From a checkpoint of a small transformer trained on Wikipedia.
Training: a variant of Muon for these matrices, 6192 steps.
Each number is 128 + 24 x the weight over the matrix's rms, rounded and kept within 0 to 255. Layers, rows and columns count from 0. Numbers have three digits each.

# layer 4 MLP down, 192x768, rms 0.146, rows 163-191, columns 0-255
140114128163119114099129158153125129127071121135116136094135132134125083116130138116121136149161132127138115133138126128126135145122137125095112126163159174122126134133117087228107132150121136128131118123132132107116136134109159130199133117140132110126140090128126104134142130144137147144153137099134127115146134096147102126154113134127113145121134127165129106120096121121173126176145129157135128113130107101132108143069125112066110124131134133182151142137154128130156139122125129165126129131130147118135159103132144125120127129091099131136085139110131081147097126105082141052157133131097101117124135141088134131132162149130127118128127121186139135125125148123136124074149114105142132119098135141130126133113131095121118144123127155144128142128160136180160189113127130
136115118149131118141129158131150135125136171142134129121145135128195116119127117131128197111101091130129120139174149132085079132128151143120134128156154122125138127130092145172191118159110122131104116113145149151120215118110097092112140114135126112117161102132120125128123122116128117143125186193117126137141068095106138116129138125124105131168131111133115080134115135150103131132099128122113129182123175113127117143139114170155121142126127126133116128130122139131130150138140133071122129127125134148124128121116113136155129133174151132163157128082108034117143130177152099139092153129134153122122148100089123126162159123130134098136098124166144143130139134146124115101120115139133132122114128112127186118111126141130166100126129141069120126095119135152173094130111175
134140123103128150147126157143135125123164162129139121159126131141182084109125123135133130135140140127122138208118186132141150165119123123135120128187066044147138137129136073122186135202149131119200136107125121084116158130134115104123091132151128098127121067130132111101147126121142134119110076105134121128162100117095165145118126135130116119119135117088118161119145136149057127124178136181116129149131148094123148089089119093073124144132145121210141133084105128127167108131152141159126128127111115064126104111119138131159134128100079134120093113061103160129150115202094208098105148124137127143125124119059128127134146133126123144145110120040125133129156120112127087162130138095103140102097130125124097113132099105129142070123126132086130147123104104142137152094144046
122095133121132121119125163174131132123255148125153139136116122130125147141138147130129202105130114133127142167127071122118144113130120134128152129117114153143125135139087129145117135086114132132109141119135136108129121127114102095108145147124123128116165108128134129150116131125124147117134154082136131082085120124090185073097125137135133139125128135117126135125131136023146128134093132101131129180131093141127145160135128144005119110125127137135142130122174134123105136132164125137138132131140175137125119175131132147072145130106117124196142127118129109125105128069065149089120130132099137139130142128075133131092122130129126161125105125141134131136139139156091121137166124119146131104130142131130164134115124115123133136143129134169130090120093133095147147136145091
117149127116117166152131151121104127128101120122120126141140123128124154118122125122116107114146152130127099098092135135108130067124133131149147127132060149154097148125178143178124126173156131131127120146138143134152158116137123102141135136125134149099142129135123120150094127135135141129140091136122117135168106102083082124126136124124122144155120140162098162135235128136092121149117142192113127198125110119131131135026130126117096145120126123054106150131118135125126147135106127110128127126131080137136132194124119115183124127085137123124143103029147132136173130117105084140130119125146065124126153130152128132148068132127123110136114128119131101126135125095137127109095136107131126152138126131132131124130140149138124154124130099098128159045093137068122182083118128
130162127138136122105128123186135119126136138133148133147136130146131134115132111123142151109096111128123125171037127117099131110129132130119114132115140129141129115137113126198147127103125116127156141126121129118163165138143094071123151090103127109140112200130137132129093129119100108147093155157133129146144115169119189134112159116134130123169138134091129147119143130098126136181098143133114131128133124066125088163112129116084134114136134127115132126078085134131105112128140126111129129130129110111124101147139131133155141129124115140100090124179146173127130136097167119113110124127126176136139119120077127136126139114128111114130136131215132149107108126145124088089164148217125130127117139109124119128108074135143120138151129118161135104163178148158144129067134123
137135121107123200134124103134116143124099122121102126169123121130031122086127145124135148136100124129136129152127128131178131132116114116114115125124145156177116124128142191140077130091143137118147120135147121110151067124153125144093080146141125142098146136122127143105172121124122145131146125123130128097163151109120145154127133137131128157155133129148130130130110121071122118125123122109120115151129138106121167119191118114173127157118131122120144126119099140125111127138160126117128130130122113083110109124121123124080123136130087132169126129152102205135151117124071130137136116129134105119120149130128128127121070108130126141138140126146136128142091126108105164047129160130136136131127139117127096119143166119121107111113125114170121167157141124148140167132126138
125144132116125130186127143082102120120170090131120118119130122128081111078127161142124133130114191131125133149128120130136115112128125121137136129125205158102145121131100140169104125119107109128125139151122138127154106134141134189157084110108134087141108102132133133141066128115127120125113161133115135159194094102128151148124145123124133151092122129244132113118070131164137127082107114121140134191128126137130117090098122121148145164126123136124127152151120139130157106116139118126140129131134091101132144161139129131159137127105118129122147144175127109144071135187088185178142132130117143121131085128147126139115097154129147108122136127109145123131140131132135102075104134123135125118143141121131124129121104111128115108136130165129132145135106098155093120125133160
116150133126119132147124117110117112134142110137109124215134122124118129196123149134129084122122124130124150112093138132152118131131116127119132132142158158130110124134183169154133134180130107124102124119121125153112099119117158074128124152103129118137105127127130149125119128121144124131089159157117136089087128153155116109123136139126148112200119130104119128116097120162145127105126112067118125183129139116121138114101132102137109132130124123125091098056150123129139131135126131161120123123125104114127123109120118124157125114155180123138119140117127148156085116180146141175130126124157083134132130154137120128122109131127128166129114122110119138123125101159144158133173125061142125127107124143127114126125114190122151104127132114134129134080150138101066144190115134
136125121140121124135138140087161125124072127127144131140130141129092103115119122102133130114101164127135130120204123129164104168116133149125126118165202118128096116133120129119060128091132129133155115107129129128077109139119123152129128107152131138114099111130117160110152118126144115116151114133123114104156122137146135135099109127135141123145126126101114134122187127169158118136096129129139119154126128133134111104104116084109132092129126116072126139180048141141084123141132165161128135133137107140117115168122151123141131124101151134108144149167129160106171127167138113111149118115135162123119150144096135123122194122127113168139139132134133126126079128158120154148125133036108142114201129142128125139120097118138169075115133186101131117133091150151125109119128080
129145125119132089112128131130132129138078085123149132144129129135116114119128112110127136120147167131118134084126155121155125094128129136135112121135124138115139117136167126117175126131137125127139137129131118128134163118139143165078167129116135098119142161132130135121141126120130157141117115103131128110186075128137149089147136125126144123104125138157145110125153118115175127124145112117133133144128177111126128146171126157069116151130133127044106116147171128128097147133137141106129127128122121116128139144117123127103114129182128129188182135069116085167124127149127150108141137120127110124136141128142124138176161123127118135130148128169121120112157134077135092089142108131122124122135118127124158122125107131134112082127126065140132115122146108070147168160134151
136109120129129118126132145153133146125089108130149122143129133126099140150130112122136159108088120127133128117130156114136127157122123116149129133134160141095088128133197119175149137053112125130152114152119128093124062129150134166114183120130127116139130079122125139111156126130134135146135139113145128153088126052160192173136135132133111115155132138108159129110118135111158129122108134128132127131131129069126136058069117136149141073128126131121121087116131145131143132128091137064123134130121142162120101153116132122122123138140174134058158123143138152137106129125141158107121136125116098129128131133098131123190113139129134185132131130154145142128134120118092164112119170180126133165126136133127111133126142128145107179119127180106128128177097148052132127109134179
121157126115132107146132146095118112101134115126113141153131130117174087114130147139125075114152104126131138154167154144126127112126131136167127126170161071108121127135114122166129142185105130136189131117131130163120128126119138171129146106147128153113132231126128123131180132109123100136124137142130114139161152059125127170125128135128123123130125121087120164116098119214106127126166114139126128154127097104133102200132148104176157117128125126157116124125137120129118122133071128115111131127128101027140097138132130115120130139152163124116138120110110120121089114167181111156096164129112146134131140116119132136111123124126113113129121130193136112134134144135126123167072137096127131139122132135130087135128151153141121166133128142077129141105097096115112106119126072
142109138116140108088133113141118133146103181145169122122121125142119124161133138142139176129170163133139126152117125116154118110135118120138133135146207133118144121135148181125040122140119120123103141129114128128159070130131159103118117102099126110166161199129132119126110128129114109123104131135107132126091157145133123114134119115133152119156130130190118181130123135141108131131159131140120131080128129125129089121162146171090105138129130134134139145143144137130108133135144131063128130133135097169118128172136125131156128132109113135068158155186118175124090133101175088163127131137136108126129103123168133129133096134131118107132146123065137144110138115136163115218211093157109135137110126108130144130123121131126169152134131152115129149161171143166115107134103127
130155124134118119140125154129152140114067064127106137112133128129091113171123100143114081117178190131130147124113122120142111084116137132127118127063093149132120139135084108166097124122115152122123125129146124092090161130124084167198075160123128164171116113130115147127102120126113126132142176145130135153162113115121051186097113144129104118044125142158127099136129125088159121088079133099139123141127091108123158169122119141154122128124126128141130107104144131128138180117152123153127126125118123197116137127122137137163124132124115128197141114137106139129109113143173072082157171118125124126119099158242123133131179127128143171127107122112114131150171122162164078134128141117134128130179110145126146114152142064126148129112128150098124142156014062122147159068125154
129168132128134152121123119122132139150169166139151137118142125129102135171128166123139105133100116123131130107097121143138131159133123141123133127043111183130130139138110082105158134087120136119146118151140131095094094129147147148155157163131114105141154153129131102127103131127144109127150146166141128148115059133122146103131135139127130130086128130134130085120172125166122133071149144105126131057129117123125165142097121138178124132127122125117153107118080136123107176120085137095117125127119122126125129020118124122033121133212130121221119102115137019124163117159089082005126122135127142116131132126141125126155098127127132169123124122085120123149100119134130102022102149127132123159162119108127175126142164084137118157132123141120130137070193159148155100126142069
125151131133147130124124146105129139127132115132108143093123119121154143089132149103128114137067088134117137156109192114128138137129123138107138131134101096080161124117151154099155120185111129128138139113153128146153133144098136153121106149139131127128124166127125096108108124155119140121113145131138135198197119139121195119081134148128129142085126123116137132132121148092083133125152124178125132148130140159123150109082120150125151166128128137132130103137120129123122164113087117124136128126130152146116149063127121133138141118157089128067090114102127102120080133107142062099105132124131110142131119122120120122175164121128153113124130123129122139143146136154137113101165116089141128125126156150126142113141129157120123109135132135105131121167085172133122150135125168
140194129125121142141133135109130125143085162127141135140126122118125116118119157104122168109076151135135121135175113134158126162130129110123131124135128127149132115132118134142082118111146126116109128143130139132125113130125087104142161103124131195162141127132121118123109126136136144120140096082131132163111091141116154081155124137127150140155126132115136096133105126111106123137099126107127117115119163124132139137123132090092135148125132130128116104149130123135136127127094111137125123129129170148109086147144128148106137128172149143130147131158143148109122130158187087180146136121131149133114102140129122126134140105132147184131128118093120131140125105167138125174117152145123130110160136130128141125122127144109136124123132152099124123112121139102118199125106117
132114125140122113149131148146129113138097134135087136067131127126160120184122115130124159131083175132137112096144103124134138136127130122112128123081139111126131133124136121154152111113119137127092125164130131133186141130156138110118118144142135157111145119123125123130156124134136148117101152140135135070125074147109170136170095132125134142103121127096131125130131128107154121134128122110150129132124113122132148155183128103110117135123126133173139135198144125132163140119136127153131125132135136098123140163133123131126118130222143133159184149154162121137131133141165099153156135123128138139121088141128130122129099102131130137126143119080125137128099152107117124063119134129129125135150124133129101129129136164117153085128132124122124118067080145116176147118133107
126152125134118142120128128093119157129138106131124138125144133128174033112128145124133122119165110125137171077110073142133138110128112136134127126136116117121132139124142133119141131153145123129153114131135121158141145127132088079117084156155133149158096104123126144118110128147134139133137123120145130110099090127148086139136140144126136144128127136117145121140108122115106130135160135154133123157124127210132142145083131197124106110128116125127131128126125126127129113136121130180120130129128107198126120115114133116071126124168064125033132129047147133153099116128108103116129116131144090121124083149127129118125114149126140167125132135134126124152167135131141115125158159059128127093100142116129140132138130153126164132113127131095127114097065140098148141123140190
135118121124118135149128125113115135147172000143143128081131141125117099132122143109127065122140113122130142129149179132188144149123112116141117124117078142138101123127102136104151132139086144131116115127135127122118108118131141127110104162150136108111091059124133093098172127129123107111133105208124128126101120141113143082149137120127160115070133123099126097137093102120183124187127127122133132165130067131125147133152114111091142126130131118171128138145135123134134152129176138163131126125130132088130136118121127133113133135190116129164163141116137133121025126207116113152049124128109127127128175125032127127161103125127127118131119128138119129135107134116098082089109139146149130158096134121128102132146143157118141136116126199158123086184110142117117145131127110
133129127153126162136131125170138119108149119121152110146136132125125163121135124097137113094222101125133116126191037135123138126128133112137111130122139131128120138134112089134153134069106127134158114133122134166096167130143137144094177117141126102114140115114124135128130125117127119130125106104119132099134071110148198135109132123136103126190130131141104130113086127144101129085203121114140128140133142071130120145099121115151125097132122127130116135125163120131123118121112108102112138131125156109116117084119142120147126133113077125141148146052131128137125128129100103161158133130122162138122185102128130126137139138128124153128116136180132122121126113172133105101054126134125138113124130135127097142107117169123166106141129122106125161151054118131120131164132142
141190131163134133137125143138132127126147140132136138112137126130084142089125129149132125120065155127132138141116116128099126142134124113147141128146026124126128136117119147056132124118111127120124123149153126108207107118120074106119122173131124144123116178130127116136132131114135108149127132080130137056167099136130133141081136135121120123078124113110150132129163128074164132111117147111144137138125164109123169177115130182136119141126129130189156118168137129126130124130129122163122126125115124103132159094130123142105120118155101128050098122115131067171082123107097145144130149129110100136126082144138126124124125148128146105133126130150117131128124116095101166147134136082133126120112138114127179122142139142135107126121124125111125138080150120132123145114130094
131161135113132139111129129172148124136139121131117121158137127137152094100127131137132163157110147133139122141119114135145090079135133127120136128152096090145145114145176159162139129131145115132145138132120144120139094136125130115189086094112138156113154094134125135146178130126121127130084118099130148083116063123144122143094142121126139128091131128137134103144109146146110131162153132187124133041130127074134103173167131179093115114134130133118121137089109129127121127136099139073147123127131100125131126186124127131113133154102167133173142166179136101124139131140099118206111137131163121128135114125147124139131152137133105119134134132076129128122076144085086117106214116151097131099103148116131082130102111153131117084129133111161127119115117172144106112101118177
133053123107116137116136143149102113137096118128170112073126126140205160105126142122137139129117095127133118088137090121135092140124120121123103127131124176061131126126070138135154128097130137127126144126131136134116131117137163170141148098108132125142119156129133123129105130130090145138113188126106121171137100110097141158209103115128152118110127129164101133097136123162137127135164118107132123083129137154132132177131133105153122155135132129141141151150130112135123121121176132138139130130129142130126124170131147137117124108139114130144158116147131123113097142105194131188112130127123139128124151117110127139083092142128131156120143132126128143116129106097135125129168105129131132099113112118129149130113142092126127168132129101137132116170121111069150156178125066
123095126147130115109127118061116122121138113126101125168130125119104114109130135123135096142148135129116139164172153124153144081123132132123126130141115062148140145139147087163177127169120140124100145121138124125127090115149105080092131128139115133119139167126132139122099125127137125124154129138122112056139139158131124138082130124129143126165129119134122147125093120122114124099053117133127122071127140205124139136145135128129116122128134124060140115140112126126065137137186126100120128127124160062130159105131131127172120112131126128053111115139103142119055130128149090072140125128121121135131139156152136130123104155126136155139133129122122137138144119111149136156106142173128134135144145126124139128139127055145115116126128095138130113185107126127147109094121091
118052125104124180117119101089145134128124106137090131149132125138140165141125108125134084106130135131125139147037127139138153118130129118143115124135124123128131137134177075069154114132138142125116139145135110114099067130141135121076134165137123151081116153125117158136102124141127128128120114118130127109178113116133128135148122158123114129061124123173145171135064119136128126180141117060134119070126150106125155114175122139178127154127121127112147118146171117128137124115130135094107118126120150128114124071110112123151127122178159121085128131158136106103116125137161207101136131121137092118124118145098121117126152110129130166117150129139132112128175132136151139136113170052155118107127146124125132124141149122119085172129131140149126103089098139120106174113108132
123207129153120149110124126131123120127171096130141121175143135140038115111127119132128148133072129126132135128114177132126112093131119127130137122148148135138102134130127118135153130102123144133166136150127115140117113129140082155118111160146134088117094120127129105119107130138153142130123162118137121095126122126121125084112129133125139139135122118146141110144127121145101126119117125141120128157128161122131132156116129089147139149125128127140101116135102122126147128128147147136130126128131173107135141127131133117113121115159161120184107136144119112139034122121129118154085111129153119135130142138070133116129110131126142129127150134080123126144101145151127107079191153062125125163147112121131108134128123124127081141114127179109129112187137118100141137121149152
129105121155120172113137087115130121128171118117126104179130127139110102105126153105128145131127135128136134086121145118132173160124126139123118129069126118164168115113094106161112126123117124123098127142132139066123138120117119065131140130152128146170147162130128135128082127142141129123166111140126134116187170178137162090137118116135148119117130135098160134100149124129147123135112129176132125078125118093131127101146128147087130132125128128134112143150127138132108117132151115059130132132133114131120136055120138140202139134104106127138166111116132165140103135135150052175116097124151116116121102126154129133131097152125131105120136128044150119132129112116128111094157111154123130068120147107126132126129136140121125080120127103086131089140121122123162163082134135